Part of a small language model's weights.
Size: 15 layers, 6 heads of 32, vocabulary 1024, 6.91M parameters.
Architecture: LayerNorm before each block, tied embeddings.
Training: a variant of SOAP for these matrices, 268M tokens, 4094 steps.
Each number is 500 + 25 x the weight over its row's rms, rounded and kept within 0 to 999. Layers, rows and columns count from 0. Numbers have three digits each. The size before them is the row's rms in percent of the matrix's.

# q: layer 4 attention query, 192x192, rms 0.12, rows 171-191, columns 0-31
# k: layer 4 attention key, 192x192, rms 0.117, rows 171-191, columns 0-31
# v: layer 4 attention value, 192x192, rms 0.0985, rows 160-191, columns 0-31
# o: layer 4 attention output (transposed), 192x192, rms 0.169, rows 160-191, columns 0-31
# up: layer 4 MLP up, 768x192, rms 0.186, rows 0-30, columns 0-31
# down: layer 4 MLP down (transposed), 768x192, rms 0.171, rows 0-30, columns 0-31
q171 099:470498493517536522511460507495462535493503518495476502529491504466510487536491472491508418522493
k171 100:506489473491495501519524530471504481529514521504531541489519524494497503533531487516525507499521
q172 096:504573470502502520529518521473479455496507529572498513492502492514485450485511459499455432488519
k172 103:559521485480506515504533524529488487467492530481487492505531500457529502472497480473499474532510
q173 092:525512475532502485507457513492469472507485500504512471477496543504488531516491537539507447454480
k173 091:460497492537473558477525487500536511497497498506475461504492501477506533504474493499483476481490
q174 097:512462474557537499521493486504490484512479465470494545520445508461501529543493482500467502475469
k174 098:489509466527513473514471469481488510507468489479541524489488511484486514519508468533477471532493
q175 086:492502461531507498515499510502516497503489518473480485495493516524484541456513564517507463461509
k175 089:486518477463506491504487519531500468540508530498535499518447518511484536514531458515499478508492
q176 088:481494513468475526479544502437526507526472487520510451531505505482520472498507547479503488488509
k176 090:503500464508468442503495496491510525457530490500473493502495561521499538513504504505518519503503
q177 092:517479520469535532540496540484509514507481502563536494518551484516485504503480486544478455501504
k177 091:505533435448519498500528515438479462552470509496468466493535496500500492448480487524486516493476
q178 088:523522472497486514555511467521508501545475479520492508472510500504484509517478499507519482533496
k178 090:506536476522471499511548495514491443492477453523446490472512505499502452477534523504476533499515
q179 095:489510520468473452469516482499506488474466490508475488500468435472502563516536518515516547499486
k179 093:527478465456457494535535486507508479512499457533518488529489517479547499529492526521480499476454
q180 100:498480511516558473520501534496497453540467543552517537498497513511503484492545465468531513480486
k180 103:519534514500534487496459510493458505490544545515471467490548536450525488511504530433505478480504
q181 092:522549503500510483513496487536527493490532516471512517518473509520484487442515505503524471454509
k181 093:522516498488538447475487479511541468541506500507517478456501566520547525540491525444512513513511
q182 106:561498473512471463458516480523466495500468493502493490484496513473499472495478534507490511494532
k182 108:494480490515470485439476481526459464519550510489506526488462459494464490508469534524458510490497
q183 095:449542463508505509498528560526495448494508473501486477497490511511525466546501493516511462482543
k183 094:499486532507495446527540497503467525498488517512507493516473507480533487520485485516516498518501
q184 094:558502495484533485497527488441514491507493481472489494503537489508511505513511481486536461492493
k184 095:498521471472472560509525492496489483466513535484478527504539462473532506543503466507477494521483
q185 091:496509447459514496529497519507491506483484534477498522463525515516488481500508514517498532465437
k185 092:478516497499531493503512476484475461537519508505503511513475496518490502523466465483516485549523
q186 092:507477485490498454520496536505503446474519529489521459473480461525486478533463478513508508455488
k186 092:463460513493495502494526481543504563504517517516505491494508487544539535493479543519494506454488
q187 095:501514500466481501526477507503511512513479503522492502451526510473533541510509484533496423519504
k187 094:516538471519458489535511521507493478516487538476517513473519504503511494446493489494503481537530
q188 089:482474479493524560525475499477476552488501489478511485523519453509483417506474512457540490520480
k188 100:439519489519470527508477519502492464494497547488516497537463496455514561490453536477463503507531
q189 104:454515488531494470499512513504507498464502470488516518446506475506518493496484489501483519510517
k189 102:496497530525511491491496502551526511503534506482522487481482453544511494529481491519509495529509
q190 097:511524502505498487538533481486482472508565509447473464526510550501469498471522467504480520554514
k190 093:487533496495477518446512521496482504509440504503493509520522523473487519473508525467498534489485
q191 092:537483477507498490529514493473510514499457459495471535471534533464466454507515482475495478505474
k191 094:553494533513493480502488515532514498482509536494487482498504556456490513501486531478510527490510
v160 090:518479535476471534503469478500487536494542555522472510524479522477473488487515495462497464492548
o160 081:464500491531501477509548534521498495487487501477499476510484525546521485507485447539502517534445
v161 103:475490504464515475519515488529526489532479525547540492493493540443493460461517535514487490510504
o161 099:525512511550508503467451510482504516469497506480461502489520451524491526519505479529503486492481
v162 097:517507521490565497494485483450498540553503487551505498527478535460470495531511493551559495486466
o162 096:495470507496460515531521530524502450475520502509499504459507471528528501488531500516473482506517
v163 103:488511497470553498502477522520479502558495493524513532496512501502501490465504497493466480463486
o163 098:478431472517498481547520507503547441464479457442548485527477548511486510528487493506509485547491
v164 100:489488493511489525499526490504550470525472471484528513489552503452516475504479503470486485514509
o164 096:529527491504478455528486518517495531452491514495504494497483481524501563472492495527510498505486
v165 094:507484519526493527473526520472481518493514495486500512494503434480507501512481504511536516539480
o165 089:502493518499498477506495483517462503479498492478521503511496513525492472518482496464472458508548
v166 093:483520546526508501531529452530487511495508467465539515545490555472501491512543528490497477506510
o166 086:506482493484505539477487519510519482471493495513484496481522493537482514500509485546511478495454
v167 096:464546479558490448455515496515503492505506494495504486528536500512452520482519479519444537523484
o167 097:532483501438462529493489446528491508455510516502515477502496520480481486467478542512531494465510
v168 108:483509507461503524485526508489498563492531519527505475488457496530483522508471525478516526504523
o168 095:530494483477491520545514500426500482492476482506487520533542506494509486551520455505481497498513
v169 090:459473466463463483496517480539480489496515480529514512514492448517492499494474520530505502479541
o169 087:513490496481508513473498519478446524493479505481493458521493521497495476515510469461481512512507
v170 091:520559458508507507511477528483487508490488489497494516504516440473513458464539520475494488499443
o170 092:541509502482478529475517443505479499483521499499509500484505506516474507503484546506471509479557
v171 092:459515500514548495500489495510496476492516513492520499497466475557464510501507496515527563522513
o171 089:494490506492495508476516528465489496497494487468489526505521502495541503456516522506477436486474
v172 100:498555452536468520501492528501457487545485507493510445496475501489532491466477488551474483494492
o172 100:457457524515498453464511486493513527482468508514503528483499482470449524494507517454491528537503
v173 090:508502542482465465501482496538484537528474537467493492487526524515491512502520431491496488478499
o173 091:446478512514523525497540487476477458483463482522475488502474490499552482511512536502508537501522
v174 090:537523528501521511502456507492482523499482477435443463465497497488496463533489489514501440499484
o174 087:468479477508516486493537460500499499497521512515524524542468504500510484468530506463491514516511
v175 103:480511488529471524570498515494487461503472495472521497483490503534476537494517517514527544526513
o175 100:492465543487515481481511475519512497521527546521496496524513519480467495513510476473476458438481
v176 091:506536530502512439491488519430496496467501486484511505442468484441530469472493529488499513552532
o176 089:517497465547490550536499458572505467531488483500479445518494453488526523497545492484491500495485
v177 092:505506504518537452504517502506538495480552460481472486517493494504497534515497506525548485531533
o177 085:494490487477509512546516495469484534528473528513542509483452504504467461480484476502474523494446
v178 105:510513460500492505495528506550500479477531478521517540510486519494470439505482441464531491540490
o178 100:467473551467559435513471494451491525530511478487473469479489461480494548470469507542494456501484
v179 097:503498491505511490493533521533491480526496512514512445517515525496529513548495498500533531491528
o179 090:485519504493489511484472470460504534491518509496501549500453491518462475479483511520486443486464
v180 093:511502492557517473458458537503512525462518503524510510478473463448491491475508506473544493502509
o180 090:461507496466490544488469474461464485519521491474508516569496497547510498542546487537503504518482
v181 098:520531543490489517497471557499495504521468502495537471510557494496467506509500484512509487512494
o181 095:534478475501502493488503461496495514473545563477496505531433496510508495478498530509527488511516
v182 100:522478510526471516498508503497475484492496506469495497514479505526515495523512507521528471449484
o182 097:482525472545530495519497467528470528533551491533489528494538558510508524505506488471499492520490
v183 094:521471503519512463495512498503548508558457503485459507511449458504570488470475527478530499477490
o183 089:521486515500467493510516505509452538477538513523512496557514532523517501507497537510481539550492
v184 101:528436499522533527557467494510498507497520484526506520500517509509501427512489482512511531461501
o184 093:475544487496442489503510529481503510505458513493495487479511488528500540495545508499485450527490
v185 103:525556495492503464506490502472519482493502518461466469491493547497499512515464496489518472501485
o185 098:508436513506488500499492492494473523524494552538529506506490461518535491521529492501457492513540
v186 101:492541481510533483534530509502480487521485501495533502519547534485456481502520480486463504479513
o186 097:476436505518461506451463508496513525466502534493492441472464459526497572456467549484528527520485
v187 105:445479479497530575500517510470518505518497520510516494483513547515507470519508488492527468511514
o187 102:499525495510493471490475515543484536490537506494524523440524458500470496473509490477502504525450
v188 096:524431502491502442497488492526527437428548514502491479486511457509472506508488506503541490500499
o188 092:482513488464555565513492561491502533527446451497502476503524534548521501498574486490463499504483
v189 091:482467519479490506487532477533470478453508508483452476525520491473551523550449526444543516499495
o189 082:503480464536533498498494520519461536507480471494543505501476495530441488512498453537468463492504
v190 086:494528500518478512499472488456458526507503489548467504489535519481506513476540481465502545465532
o190 088:492471556452499498482504523497538475519531498508528526485458518496464477523448519508528509505482
v191 093:521484501462544522494557469502456475459510459542528459488492510522510514501504528496511526533439
o191 090:476515508526469507509445523510528530498495525489485527533510502521533473478514448490503487491489
up0 095:453487501435539471521545479507547512477501505508469469510488480542532547477508555521446511514482
down0 100:489469495533515492463519494493518533507514519510494455479512455526518497454541525486503460552532
up1 104:478482498451483537516479515501496488515480515476472506508498477469545500524473520486496497460489
down1 107:543520486529470479516497471517476485500472459513517540512516541500512538481524495483481518459589
up2 099:495552497479517510475452467481437524508466476459499539534541498478468464531524416468506472488490
down2 099:521491528511489491461427495497466518514459446488527492496465499543483489503507490509480500507501
up3 107:519526506523477528525465505466463493504522476493485506502484498535477521494519486523499458509517
down3 101:521484476502532517484535482538510493560482500454504483507491552497512542502514523527485500497497
up4 104:510505479461508497494532505522541540454517471507507492511512477514546498505530559520509514501491
down4 103:489476493519494485523462503544530474507507464511504475510543505492519498512499511549482482552499
up5 093:454476526521505498545463514499517530523479527532521521486526452515490480522494497541498480473440
down5 101:517483525479452484508489518452488498489529488502533468472521468525496528522512551534530488530506
up6 103:512538519489498509516455498502502485459530516514517506499472442508488522487469559502536490521473
down6 101:473490483507474457500461485525524483495474469475477467531527518491474498477543469470453531486514
up7 101:474479484518491505503518508532472507498477503510488463496533462565476503512490512529493500516494
down7 096:483486512535487537474482523488502502509503533488526485501510464532518448504510486466524451496509
up8 110:504444492527471494490493544482546473508506479507487466529503509517507533495467487520490493499518
down8 103:519532458484476486516536507491526498504561502493457506513540518465499520469521479480514491510510
up9 094:505478498525521507508497541491482503534515491505538466523445502508520513476480520488512515544497
down9 100:520469519538467531531516518493519509491494511571497505488509495484478449530473480540485517485465
up10 111:492488448487495516510471478515465516459507505490531529487488487509512430507469489475499508502527
down10 111:478483487503513466480508481538472518523485518485543487524477529495498509476491538429495520461492
up11 094:506516535466468534485498561488491466478492456497474466518457522506518510518492525464498469476533
down11 099:506503482494530501549522538539517515533480466494487511448521502490489506530513536516481538510528
up12 102:503503474563484495477486497475444479531497519517497515541503522474512474491491512481483511505558
down12 106:481498512482559516515508515520517488517520510509451485491489463476519472500526499499545494500498
up13 105:499516503501510498486510537483483488499513517510495529483517518484514487526517478448468502495485
down13 113:482493479488507478516485493465528469480534496521464485494500571513478526527479461497461519493515
up14 108:482480487534474431535510511483517456474485462481499552505514497531481479477501531489497500505444
down14 111:497487489528511508498529477493531491537504469495499486538543549490504492435529515493469533511515
up15 106:489525509439501449520509493509480518512475448526452510543505517502474467498508519484471522492495
down15 100:509538457488547486561509557443462488525512511499470546495501494487474466442592488495497502489508
up16 108:532514515511510493540475528493484484487509472448531506512490534555535524488508477513482505538506
down16 096:537467492554545487456453494466492503516518512501524488479457468506540493455521492513569511508503
up17 113:512539501450474489495480481467492507462520463531523504453501512462511495543485480496463459523470
down17 104:478524511515521513468519484477485517550463504474503491567477567560511525490530444489499520495506
up18 101:473419504556512481541489498523469556478508483499515485510514535447492534467467478527510558515535
down18 102:488521486540486455520476547465485473502552485501504511508461469526546523479473545469504488494485
up19 096:528489492493441486521490486494513518541492504512503484524478505561502501486476535472523483534516
down19 097:466438519524465499509496483496488471535510531541511469515512502475517517525494473505512473480458
up20 100:462472458453484476512499512527475513490510529517490501482507518523452534503496557506494505510471
down20 102:510506505508497558506495549506530493503512475519497561488474489476493481519494458489501525479526
up21 091:488531479488526500504489495477500516537515498446480476529491535514505508508500486507494461520475
down21 086:522498514484482483517467508480485476524536499538518523492564487467528473502478519470530513470486
up22 101:513481527493479494520465519478501510476534484494491503525507522522484501522506538480464485471482
down22 111:515527482496484478531457507505520526480492474535490500447500505506448489487447490492474494501509
up23 103:535512551511482516502474463504509487514487482504504460477483538520460496505506445526485561513503
down23 107:480521537464500484496464465508530501502474519476494491518500526463472515555479502456488505533537
up24 095:498509511466510490498493482482480470471474509525492481477540484507512492470484480504547520447519
down24 099:551505475473493493470494523489478484481483511543529492485513496520479500538486444466498517481505
up25 093:479469465471514447521499529504527507537504523511507479485492496492541477493516520495470523507451
down25 096:495496470498543487496476497520511513507521500471537486502508495518482533482530530479521561490526
up26 098:520500528487496537513484497501532493438484513513487491525524496519511471498509472495520483515490
down26 098:504466545473463509498492504510491502502475473519507483505519484495518474506482528527496531504477
up27 106:449515509465526451483453474509446468467488507495498495525518468539468482490479489515462540476519
down27 099:519537474519531514504490476504489471498523490538500513502538473549508465498519556525469543520527
up28 094:513526527447522464519483491507501447489495549457523527476477510513512469510485497479530488469546
down28 096:492514541484515516455466537503501513530523510509518513545484505508428488472497514456527475496496
up29 099:527519511513516455498451482534480453524488503534496462479493475500505477517451505512500530497455
down29 096:497493496512486481481519480540511488492529511453512530505498497491497528536502531559509468536506
up30 108:480513510457494509479493471497485506484521488542526487549508517495495504472499491521504504502499
down30 108:513529487482469483462494463511527482524502484470497501567503506501522482435533517525515509510498